From a checkpoint of a small transformer trained on Wikipedia.
Size: width 128, 2 heads of 64, MLP 768 SwiGLU, 4.05M parameters.
Architecture: no biases in attention or MLP, tied embeddings.
Training: a variant of Muon for these matrices, 12708 steps.
Each number is 500 + 25 x the weight over its row's rms, rounded and kept within 0 to 999. Layers, rows and columns count from 0. Numbers have three digits each. The size before them is the row's rms in percent of the matrix's.

# layer 8 MLP down, 128x768, rms 0.0667, rows 0-127, columns 256-287
096:530486534469480452445508531466517499491474481468518530513501526480504489491469529517473486437498
099:491471494543510509501540477511533500495508542511519505516482476533452468504507501493480498505469
099:560466496504520523479531436473497481452466501521462459484487440432501505483487509446542484531483
100:505520518502494482484528546484486505486511487483508488458451482469494465542514550537502514501558
102:466518472547487481512491533508477513504530488486514531498526495516521519559500471498500476541471
100:498506488512459494512496476475502513515505536480464497528443512522495483564496496472506514510478
103:465444474538473454512494502468504529478479493518504499517558449542484496490531490500486461491511
099:517499480514484526516476507490484472463494453514502507511510505528479510476475498509505488525500
100:493483535503514466510486530458500530513538541474551486478495434515545488493515499469521455468520
102:477497505492487504495461476470476495524531554499478530502501498513486476540474513507490527499462
097:508496485527530468482503500489494533495504461515485492517493510513481491493463454499490453481546
102:502483543496514521458525537482515527554521487431513514482497523492523489520430502469498521481508
100:503494508505491490487489494506502515492515506479485569479521457518527507527496512505506500469502
097:446533535454494472575468467483494502464466502480561529461485475458525522482478508512498487488468
104:465530505466544492543481464524538519535530503534462528517484490487467494474525507535516509523485
100:529494502506507517504527528507520502503494496455499505515459482480492433524480497489516482517482
100:487499528495469538517472487523513481517473465488473474544498469533488516498484502466452503534497
098:553526483488499508500505480530527506496492531483534495545490484467517504500507501495510478520592
099:498479521528540482513502515495506467537468512494487564542502518453458493478492496503498502499476
098:519540501484522439534523485486509485456488480488506530490475547495529541513475505472495507518459
102:512500508508467496506476496482484533487492454452500507496486471481493488480481480500434505495515
102:453499508504542480533494507496543533514537556517490509505489499515543537515504483510479510477469
100:495502487543500431480530483509432493469520521521521465466498496505502504517522465459457499506499
100:461437535521480497511489513483503471529545504467484533520496478528518561517490530528491566501490
098:484522524470481490536506520507486482536490451500490492488527544530512505539525492508459495511509
099:499514469498495534479539478512516491551528472472479521482503455480496524495515460499435497511547
099:512486548498472498468485469442504517501487488507494509496466450494505497466476505483462440508493
100:462483499533508516491498514488467550500516494500524513472526542501515508490495518499488511482489
100:506474523513485484470522549475503512458479509454442474510460460511506508508526511533536526544522
100:490499459509501495541530471520536499465505513539496512499496464485536513494547477497497482506504
096:481521509512505517545543474495493493471510502497493544474504506465498454498480484527495484499485
103:462548473518474478529541511508476495526523485455500480504496547471500473552522458558525491499504
099:527451537481516470514511490459514506540516480507480520489514536508445469498447503516535502473495
098:549522552503529501512509495537505468481480506507471525500497503508523487462461501488507472537515
100:553490478532469519488493499540525470469529544472502520539490494470543510458516489513495529473482
098:472444481508504493499486488526499495551474496502557509524472544446488476483545541520505515449476
097:473528486522517502516501469479469460538488511503524499438519514508475526488488489489518495488513
094:492511530520503483499481485512507500493503496578547479445501490516494496491530504523496481511528
102:481501555565531472507502492500489519507518526527491513460529537512524524493536544500513472500498
098:463522514486454528484533509461459518496447471510505450515462484482537458510565479518484506510531
100:475483500490476452517533447513501514475522548513525491521539505508537507487509511506485501499500
099:453528507513500518496518559528477479511494471517499519528494521495484512487462534499523498521483
101:529532520494530501471448508497500459520459519531508521497540518514492491525514475484470477505498
096:518497538545485515518544492500501491535460515495474507459516484500529524478493462525505516503507
098:496509515505485501482507465447488508489505485482500527523521474511471471453463480534501456531517
099:527507506492540533533515514501473520520505474512476495458437423514446534453474466548537486472463
098:501477533463510497520518536487501464537490510493511502507487480517499513509495531565531494502511
100:479524502447509461507493476481507499469512504523468519474464493488511500477516488527528478536489
100:509512485488535530508495487484491490498525517513484574502491500554505533528465494501507503533515
098:493460534514470516452439472495520497481459537480496551496443492515502533524516527518484495539530
105:477496478528490534492490473533508488481510497482513539542522501472467504497533452509471495466490
098:466525500502504468442505488487490457479526493524493502525495515467497513504462513497487491456531
097:471503495456483497537509470458532490480494466504515478504523508484458506511467525501508535477538
100:469494503491525486494543525508491469508471472452448475516483492536506509504498481491501531501467
105:495462473533436464511529533502480510539520494485494467521484511503482510530494527478453497485533
097:489502460482494479530516520480522529493490497485507510555469465490529508473477538515462507500477
099:506557490468505547504517459538491522483513445482529493480464460488458468475510451513487491514528
099:481498500504491475521499459501499497527494479496455480503516494517494502527497466516504539528513
100:448490493483489534524486522517477542512521500484519511486485524518531520505523528516514489508509
100:515490491491488515513482506538499541482487490502563516481473475471504485498440492493529495493500
099:486522515477475481487509552493518529460483546480550496429492481496538493530520491502533471495503
099:487546514495505444521516481510526523555501511507505505529478481513491511543507543521499567472536
101:499521504525547536490525538500507493473474514538464550492542523482505475459543481463510515505475
100:457510523491541510485502528487531538488488491447475535482537495493545500527492520479473517491476
099:508478482522497496474512511475493544540527493503496520491548522490486493500499527499491475487468
104:484515516549480485476476476499528474476489497508522487533493489481520507493502484509509486534491
096:519491524470476476480497502502546460482506521480532491487494483529490502503509496552483502472519
099:441493517510525542443507476490502459532555482490502508490537491521485480467512500554471485507506
100:483476523501530510530537511495549513492531558479523471454501456507507468520519468500481480534497
101:509503439524503507496527519491559477505507496478441481508483515486465534538492538492472513504527
100:498503484489497481459485498452510482501538486498505482489456529466508541453521469515475501531566
100:541501517528554502504484482517546493513486506543470488535492516485489506512479522519568518518510
100:468521501480480509491524499566548473537497518453493518520526503516476511479538524507496475537494
099:507475455522470485549513537532493483491513570535490523454524511489486482480503477478453474501485
104:476517515512515528494511502503471557451579474506512489495477496563544515474531540566478496507478
102:502555506508479550475474485470449490497532464512451495530487506488474519509496526502539487525515
103:527506545463460512495490508552504500530493446481549503486521481507519515509512512509468503513513
096:500502450505563516508510463498453528493506510531507538480476490491477493494509471516516453524496
100:504499509506538442520490517468465492530543535500518558499498492502524460420466463503492487494484
101:493503466524535501481502518502517462503514505480481499490476500450477483517452503531524552562512
100:443494516457516500485458521480475527524469477495471462507499498496565520465514514479494498463527
101:496514491477490490531534563529511481484508544474521529527494496482419511506492521488533524515520
150:504551481493491519523521512481491514516521508486518510472472485505513535484486501504491539467505
099:483508491516537475536511468472500517468536483514518517516510555529546499479456508493500553521540
094:514515483463490533501448493489506511462503504433500493510488487506494482499458515495499492522516
097:500490512492517518510474443509483518499523502490520475522512467534477500516522493517524494491539
099:501494479496475474516568507445471512509471483504498469522515520448502517487459505480495521505484
100:482532481481504471535468501505509498516540508537511520460519522507491464502465509496482495471499
100:483529477500472479485556461538484488512533490448521491483510468496484532521493521535531484499522
098:490459511481504517524510483521502538520507492460502535561493457492518508495503487510505493516498
100:498469503486467505482514495501518489508480498479527495476483500499480480476525545494503573495459
093:484510455487516499479474476508525545510528528485493509475487506497482521552517520522511500457495
099:495517496496449544475509504497513489489498489460491500489514515530537510444489485416465490471493
100:509499505534471507470543521492465525433489482464531547512522519510523468474475488498506469511486
100:507532517539446477493470485521559457555469495509501503531524541505496501492478541556463514542540
098:478504504502514526462450482507474488501557477454534467523484435476543506539503510480463492517464
098:472479520490499502485540494444508465487486503493480508501475494466490471487526464522464482475503
101:482471510523510481491502473500517511525549475504454512521507486522486480453470486490504489504493
098:504489547502570474537493525536484489479490538530496506499518474482504488510465475517468478493500
100:467468513517494485527479536508512482507527529483474535519512504530551525519446532519490526478475
102:515503510429475535485530483487507504482503512507486520446506517489520487513515492521492525498565
099:470531500484488474522521500527511507473467484481458451478521481492478536514495496509515505510515
097:496482499487509468487491472550510471470528520470510488511511489462532513498494520471484525493508
096:477476482519465500540514504466500511503488507506477469521521487479492501490512481503478485542510
099:456530497518509517508521492491500518518485488500521514551506498493501517525540510494505490528439
100:455526541489468457510482516499498460515476464498530488531507512485514532496490487497512532509538
097:497489487485526488504516505502473495520540483546476486518452505486535510521505532503506518492508
101:524513467506464492533507506507515477481473482486477520501515505525545492472515500510519513532521
102:495513487509517535505522530487507545538518524502500542510551542514477508503500529484479533495528
103:529527506480505445487515510480491469520487489527543512524483546512536464532526472500513524450461
103:538516522542541516528487515496490440514473470511516521494574508518480504512498459446489530501481
097:493552447518454499525521507513518481501535490467479527471516516538488480518512541500502473507453
099:501475459520453545510482485472519503489448507499529494489481480476526488479518488509539528472550
101:517466484446539523525453556513526515483527465526505486448492484478493525508481501504483523484512
098:483490508482528476482502508554482542572526478485515514559532547491512517511490518485476514492546
095:503526515528456468484518523554471506533491457477540509518497547534492520523552543481478493554523
098:493509499510546494483508519483497499543515499462490502507475500495475492503494469532492552506486
102:454468556460513518467485474501512444517530482499508518488493494513527517479490533497468521431513
101:518493493524494521526499481486481500505491525516494456523516484512534516467525480503452536520522
099:567493507494472496508514495512481483548509505535491509452519502487483497533511495480518481509524
098:500485541497515496479521503529497480472479527502504491481491483505476454484444485539510463474470
099:504497451463485510496508491438501525478579477446538509466477498501464451505477527506528499527502
100:518511507521486496506495504474542477494465506499471498495549500525460505501540472485472491501521
102:505502498453482466507577473523544501491507497468520497525503473509498473505509519532468489425561
098:484537485514491452507511492522496470518525508498520495503514480499496490501493517511471518505487
100:478485513517500455480503497486520494530507516486500480534492475514513469526509527488485469529456
098:501503518486466485471539483507474501460495502527479499479539509518516496476529498509512497517484
100:488523538539497484485527504492496556477513470512465475490579523474489501551504493510539518532545